From a checkpoint of a small transformer trained on Wikipedia.
Architecture: RMSNorm before each block, biases on query, key and value, tied embeddings.
Each number is 50 + 15 x the weight over the matrix's rms, rounded and kept within 0 to 99. Layers, rows and columns count from 0.

# layer 11 MLP gate, 1024x384, rms 0.112, rows 269-294, columns 0-127
37 51 52 53 47 79 31 58 43 62 37 41 42 49 51 50 50 65 32 57 74 74 56 61 69 56 45 67 36 79 50 54 71 33 70 34 67 14 56 66 58 50 62 54 39 49 39 39 55 53 77 77 58 59 36 24 39 61 30 43 51 48 52 69 32 28 47 39 45 44 45 69 50 64 58 42 47 54 51 56 68 48 19 36 55 50 35 58 39 37 55 75 50 40 31 73 68 49 47 63 59 39 34 69 61 54 68 68 15 34 57 49 38 44 33 65 33 24 77 73 43 34 73 70 48 25 44 39
48 89 53 41 30 48 65 63 38 57 65 34 53 39 28 13 67 67 53 58 55 66 20 71 24 55 37 46 57 66 45 56 58 58 67 83 28 52 51 37 41 74 28 73 37 52 32 53 69 47 54 32 29 51 60 57 23 46 40 64 37 24 49 52 40 56 56 44 18 42 64 37 30 79 70 45 51 35 54 30 24 40 69 18 56 75 72 54 63 73 17 61 62 37 52 26 58 44 43 59 15 43 28 58 61 66 48 75 50 43 59 66 00 34 66 57 52 52 49 50 74 49 38 45 56 46 67 50
42 54 64 39 31 78 56 44 52 59 35 61 51 34 28 37 59 52 41 44 52 42 44 32 30 66 33 28 69 35 48 52 43 43 38 38 42 56 45 45 55 34 67 55 54 42 44 75 53 45 68 68 41 57 46 34 54 56 57 55 57 93 41 48 18 24 61 32 40 89 22 43 60 46 74 76 33 62 59 54 57 46 47 46 47 55 12 68 53 63 74 33 53 38 25 69 56 67 42 71 49 40 49 31 33 64 63 37 30 64 60 66 38 56 35 70 41 46 31 47 25 34 35 26 49 44 61 48
28 51 42 66 55 83 70 69 67 19 43 65 30 55 53 54 35 58 50 66 42 53 57 44 45 58 47 44 28 65 34 54 24 57 27 58 33 60 41 43 77 49 36 46 52 60 42 05 40 40 67 68 71 59 47 35 34 69 62 69 77 68 69 48 38 44 71 75 42 43 58 59 35 36 66 30 40 53 39 34 56 77 36 46 39 48 44 49 53 58 37 54 57 76 63 41 49 68 53 68 37 46 65 53 44 37 52 33 67 48 55 38 57 54 45 67 33 50 35 77 65 38 41 43 62 38 68 35
43 47 37 44 64 44 76 55 38 55 13 86 44 46 50 66 43 40 30 58 49 45 45 31 48 47 54 77 44 47 65 62 57 35 34 50 63 43 49 63 86 68 56 37 55 80 26 35 73 56 56 46 64 65 61 77 50 55 43 22 46 34 74 54 54 40 49 42 52 60 09 65 60 55 66 50 47 56 23 66 35 58 46 71 47 59 77 46 51 44 66 45 68 49 60 74 41 74 18 31 33 64 75 50 54 37 40 60 53 85 65 77 21 62 50 57 70 38 50 38 35 45 32 72 55 63 62 49
43 57 69 42 53 59 73 41 61 67 82 61 43 37 44 62 75 44 78 62 55 41 44 40 55 71 43 55 43 56 64 53 47 69 56 42 24 56 47 44 53 62 44 57 59 48 51 59 43 53 51 21 69 01 50 61 64 51 54 36 77 67 29 55 41 43 27 57 50 32 44 73 62 64 83 33 52 48 63 38 40 51 61 82 33 71 60 59 69 55 56 53 48 69 47 66 43 39 47 43 53 46 77 29 29 55 54 48 46 46 36 35 39 46 60 42 52 37 65 32 44 54 39 75 64 58 54 63
40 45 35 48 54 36 43 66 43 16 36 50 43 37 48 26 43 58 87 45 49 72 77 65 35 69 51 26 48 66 40 62 43 40 36 65 52 33 46 43 37 45 31 32 86 39 55 41 44 46 54 49 56 47 80 42 32 35 38 37 30 27 44 70 63 44 76 61 49 69 54 58 58 58 26 32 79 66 51 90 42 57 51 75 51 38 64 40 62 75 52 18 52 10 34 43 27 90 61 72 56 66 41 51 44 39 54 63 63 62 54 64 54 27 65 52 48 29 48 28 65 65 46 55 18 47 48 74
59 75 51 58 51 41 40 42 31 47 69 32 51 37 71 49 53 60 31 47 53 35 17 46 48 50 40 35 62 44 60 26 58 24 42 51 61 40 43 27 56 68 51 45 57 45 42 48 38 49 45 91 55 53 40 63 50 35 68 42 38 46 48 41 59 50 38 54 33 67 47 44 64 42 39 45 37 60 57 38 51 63 37 58 46 50 56 32 50 59 37 49 51 55 62 51 86 61 53 51 28 41 61 62 57 59 82 62 46 32 70 47 63 62 35 60 48 45 35 41 53 15 39 63 39 35 89 60
46 40 60 29 50 36 68 45 43 23 43 43 47 37 27 36 58 60 34 64 42 55 68 39 38 40 56 62 36 54 42 59 45 45 49 52 49 38 68 56 81 61 58 47 63 48 65 45 59 81 65 58 35 69 38 48 71 44 40 28 54 65 54 47 78 54 42 50 59 63 66 61 56 45 55 32 78 45 52 39 41 49 43 47 45 34 45 56 57 31 43 32 45 42 31 55 43 43 61 32 59 44 21 62 25 56 64 34 43 68 42 41 16 60 59 22 57 59 27 41 58 49 48 53 48 45 42 74
66 76 65 42 51 47 33 64 54 47 52 74 80 51 63 20 47 38 49 46 49 60 61 48 81 34 45 56 59 02 37 53 49 67 31 49 23 47 53 68 47 50 72 74 40 58 38 68 68 40 54 50 56 40 43 43 56 58 62 34 72 36 47 56 50 42 51 61 62 42 56 62 42 50 33 51 46 73 45 41 61 54 54 38 40 29 73 43 52 50 44 59 65 20 73 19 79 24 42 74 45 77 78 48 47 61 33 40 34 30 70 56 40 52 48 41 44 42 20 71 73 51 50 38 70 56 82 59
24 35 68 61 65 68 23 19 30 51 56 39 74 50 42 45 30 56 64 25 42 36 50 36 35 41 37 52 53 67 25 36 45 41 44 62 38 55 59 52 21 31 33 50 29 50 54 55 56 49 55 62 54 54 38 44 34 41 65 30 67 79 52 57 52 62 62 32 54 54 65 47 17 59 29 25 24 43 63 44 18 57 63 28 47 42 36 41 76 57 29 63 24 68 62 47 57 48 35 69 48 56 39 49 38 51 12 52 47 51 18 40 25 76 32 47 59 34 42 33 42 62 59 40 37 37 58 39
40 45 26 34 73 55 62 48 61 48 58 55 45 65 47 50 50 61 43 54 46 56 52 40 54 49 51 59 39 49 56 54 64 70 44 51 35 38 39 34 42 31 37 66 48 41 72 45 59 36 50 27 65 58 70 55 27 53 64 64 47 42 63 49 78 60 45 67 71 37 53 44 43 49 58 57 30 60 54 45 50 30 45 69 35 57 45 53 46 68 63 50 55 63 48 73 33 62 40 53 19 45 34 30 41 59 52 56 62 69 37 51 27 43 27 52 56 31 65 42 25 50 47 63 41 49 36 52
52 38 64 41 46 36 37 45 31 37 57 74 37 47 66 63 26 50 65 54 40 31 52 52 50 52 38 48 55 50 60 59 39 72 35 60 56 63 66 41 32 66 46 57 71 33 45 49 43 32 39 27 31 35 49 49 36 61 62 67 53 32 49 62 34 36 43 54 49 61 38 27 40 34 56 46 43 50 44 49 50 77 37 38 37 52 54 47 36 67 55 32 42 38 60 31 31 45 33 41 70 68 44 46 67 37 46 27 47 56 57 21 26 89 50 69 38 36 32 54 49 37 26 75 55 40 30 41
50 41 60 54 42 70 68 62 68 72 67 73 24 40 21 56 48 32 56 49 57 69 43 56 56 67 69 50 28 57 65 54 47 33 65 71 31 45 62 48 56 64 52 71 49 22 50 44 36 50 43 45 41 72 26 50 48 41 41 58 66 63 43 69 58 58 71 31 67 38 31 35 65 36 35 56 65 34 41 55 29 52 62 87 56 24 53 67 36 49 81 38 33 46 47 53 71 45 58 66 69 54 34 62 47 64 47 47 18 77 26 49 35 34 50 88 50 11 66 41 53 60 60 54 34 49 50 25
48 65 46 41 27 82 52 37 49 45 22 57 39 38 32 64 37 47 49 52 62 66 48 59 59 45 52 47 46 61 67 34 25 26 52 61 48 15 63 26 54 70 68 68 24 37 60 46 36 31 34 44 23 42 39 69 46 66 66 50 74 65 47 43 62 25 24 47 35 74 59 43 29 56 35 57 31 33 44 56 55 99 60 54 46 70 38 44 46 68 47 68 56 16 51 62 70 57 76 65 49 40 47 72 53 57 42 53 73 52 52 33 44 37 07 76 35 48 43 62 46 58 60 61 51 70 44 39
33 34 53 55 49 44 61 44 38 41 52 41 72 70 29 36 52 66 56 58 32 42 40 74 58 55 48 69 57 37 51 93 57 59 63 45 60 46 58 65 50 57 39 68 51 58 53 55 71 32 60 73 38 36 44 66 42 67 34 55 17 37 37 50 44 66 30 58 46 55 63 31 38 77 51 34 39 42 64 62 48 43 56 69 48 53 72 63 61 72 13 30 45 58 43 54 53 73 42 32 53 52 56 21 44 40 39 61 34 51 75 66 25 63 58 25 85 75 60 49 56 74 37 42 23 35 43 39
35 52 42 76 59 50 29 34 47 53 39 77 54 66 64 35 33 50 50 43 43 38 70 56 67 61 42 36 40 47 50 36 48 36 37 56 44 22 34 45 60 59 37 81 39 62 35 47 77 69 82 54 54 62 32 50 47 59 46 54 45 30 56 44 45 59 72 47 67 80 45 41 48 55 85 41 43 33 58 44 40 55 44 20 54 30 43 52 40 38 65 28 68 72 49 35 49 32 36 56 63 60 55 24 36 39 27 50 68 50 46 66 31 41 30 56 63 38 56 62 64 45 44 42 74 37 55 58
14 68 47 68 54 60 40 41 51 67 65 56 73 45 48 47 51 44 36 34 46 37 56 00 61 43 42 45 70 44 59 44 38 59 52 62 42 55 24 54 72 47 42 30 26 42 49 42 42 51 38 45 60 51 33 33 66 50 59 55 46 62 68 51 54 49 32 46 35 38 53 63 21 64 53 47 48 24 38 15 37 86 66 40 42 30 60 50 78 64 72 63 52 15 39 30 39 47 63 68 63 58 57 73 48 89 30 73 36 58 60 56 60 54 43 53 41 30 79 32 23 39 76 43 81 35 56 59
55 31 51 83 65 53 36 31 72 45 69 48 30 40 36 64 32 28 59 41 63 56 43 38 42 50 35 43 47 35 72 57 48 62 60 61 38 44 33 56 24 65 39 60 24 46 59 44 49 52 54 64 47 90 49 49 56 60 58 60 61 41 65 60 38 20 39 15 76 62 49 56 52 36 35 25 54 30 42 18 66 48 38 40 44 47 61 61 74 58 62 52 34 50 60 27 67 61 33 22 60 43 34 46 27 49 16 27 51 76 44 51 55 29 77 40 17 61 68 42 38 27 38 32 39 49 53 43
59 36 43 65 63 71 65 72 38 67 38 52 37 35 50 32 63 46 45 39 39 37 32 46 51 58 39 53 49 45 62 52 36 29 44 19 58 53 45 41 41 64 72 44 36 61 71 54 60 31 41 77 42 42 65 55 74 41 51 56 74 35 60 46 66 74 63 34 37 34 50 53 60 66 41 61 62 57 59 45 58 56 77 44 53 47 63 37 76 53 62 45 68 34 50 89 76 80 82 49 48 93 45 13 35 36 24 64 34 57 61 02 80 35 29 35 44 36 50 67 71 44 65 61 45 42 51 63
46 67 34 41 52 54 63 32 43 48 54 39 09 48 50 36 33 31 53 66 51 60 31 47 62 41 45 41 64 53 72 39 55 64 50 66 54 43 32 47 47 64 29 55 32 62 50 49 31 64 35 34 56 70 54 41 89 48 70 52 30 43 67 75 48 28 59 18 71 46 45 51 69 38 38 58 58 74 70 49 56 55 70 10 55 50 67 65 74 50 67 44 53 66 36 44 35 72 60 59 42 50 31 63 63 60 39 53 36 56 32 61 40 59 52 70 78 76 76 68 66 57 44 57 56 25 61 52
45 38 49 49 99 53 71 44 50 35 52 55 38 29 54 40 63 55 48 68 61 32 57 65 51 30 31 52 55 61 63 81 48 42 39 59 61 42 52 45 48 80 55 79 68 46 59 54 49 62 33 55 45 07 38 64 47 25 46 62 16 51 69 60 33 35 55 42 22 43 75 41 60 38 60 17 62 39 61 61 70 52 44 50 50 45 42 73 31 53 47 54 47 50 47 54 50 31 59 64 55 37 53 53 34 70 29 42 43 48 37 28 50 74 58 37 37 62 67 37 19 35 58 53 42 45 79 86
42 49 34 19 54 61 35 45 24 31 43 47 56 81 95 53 72 53 57 42 49 50 85 51 67 29 21 70 42 68 56 62 56 41 40 56 30 72 40 37 79 50 43 72 37 36 47 45 30 60 36 53 44 52 61 87 28 27 58 48 41 46 28 65 39 41 49 72 47 58 31 47 53 66 24 35 67 40 42 65 54 74 56 25 23 47 43 51 23 54 55 81 49 73 56 48 51 36 86 43 48 59 61 62 39 36 51 59 22 53 72 50 60 42 36 25 74 26 53 64 35 51 39 50 30 38 54 68
38 63 65 65 24 57 35 53 62 57 44 61 47 66 62 19 34 22 82 75 45 45 63 43 31 25 60 34 71 40 55 59 85 65 68 49 56 48 57 49 34 29 70 71 70 51 51 59 50 73 25 34 54 26 58 52 31 52 41 34 70 52 68 39 68 55 45 64 66 92 64 71 67 62 56 69 63 34 31 45 53 41 44 59 47 20 55 30 50 32 70 62 35 53 89 68 44 54 60 51 50 51 68 33 38 43 42 45 58 68 76 77 46 46 63 75 65 59 54 69 67 39 68 30 68 50 66 45
53 62 38 17 60 64 77 41 50 53 60 32 36 41 71 42 51 54 51 13 45 40 61 54 55 45 22 57 30 48 52 48 61 80 48 31 52 66 70 46 53 85 37 31 76 29 72 36 43 38 31 42 57 31 52 42 57 32 41 35 57 61 37 41 65 19 75 48 54 49 85 34 52 19 37 51 54 41 33 40 51 54 32 56 60 38 42 41 41 62 69 50 25 65 14 63 43 41 42 67 50 50 27 45 38 61 74 41 47 72 80 39 30 53 37 41 55 62 82 49 43 50 32 63 30 41 53 10
41 39 56 52 45 43 42 36 51 52 48 53 51 37 28 27 65 50 55 62 52 69 38 20 47 50 72 58 59 52 42 54 61 47 68 36 53 52 30 57 43 54 43 47 55 45 37 72 88 52 66 61 45 60 33 47 36 50 68 69 58 49 49 55 42 26 43 23 72 64 54 26 56 52 47 36 50 32 59 99 24 42 58 49 62 21 44 30 57 27 64 61 66 55 44 44 42 45 44 46 51 59 61 37 31 38 56 63 45 45 43 42 38 45 52 30 60 50 64 77 58 53 27 39 48 52 41 52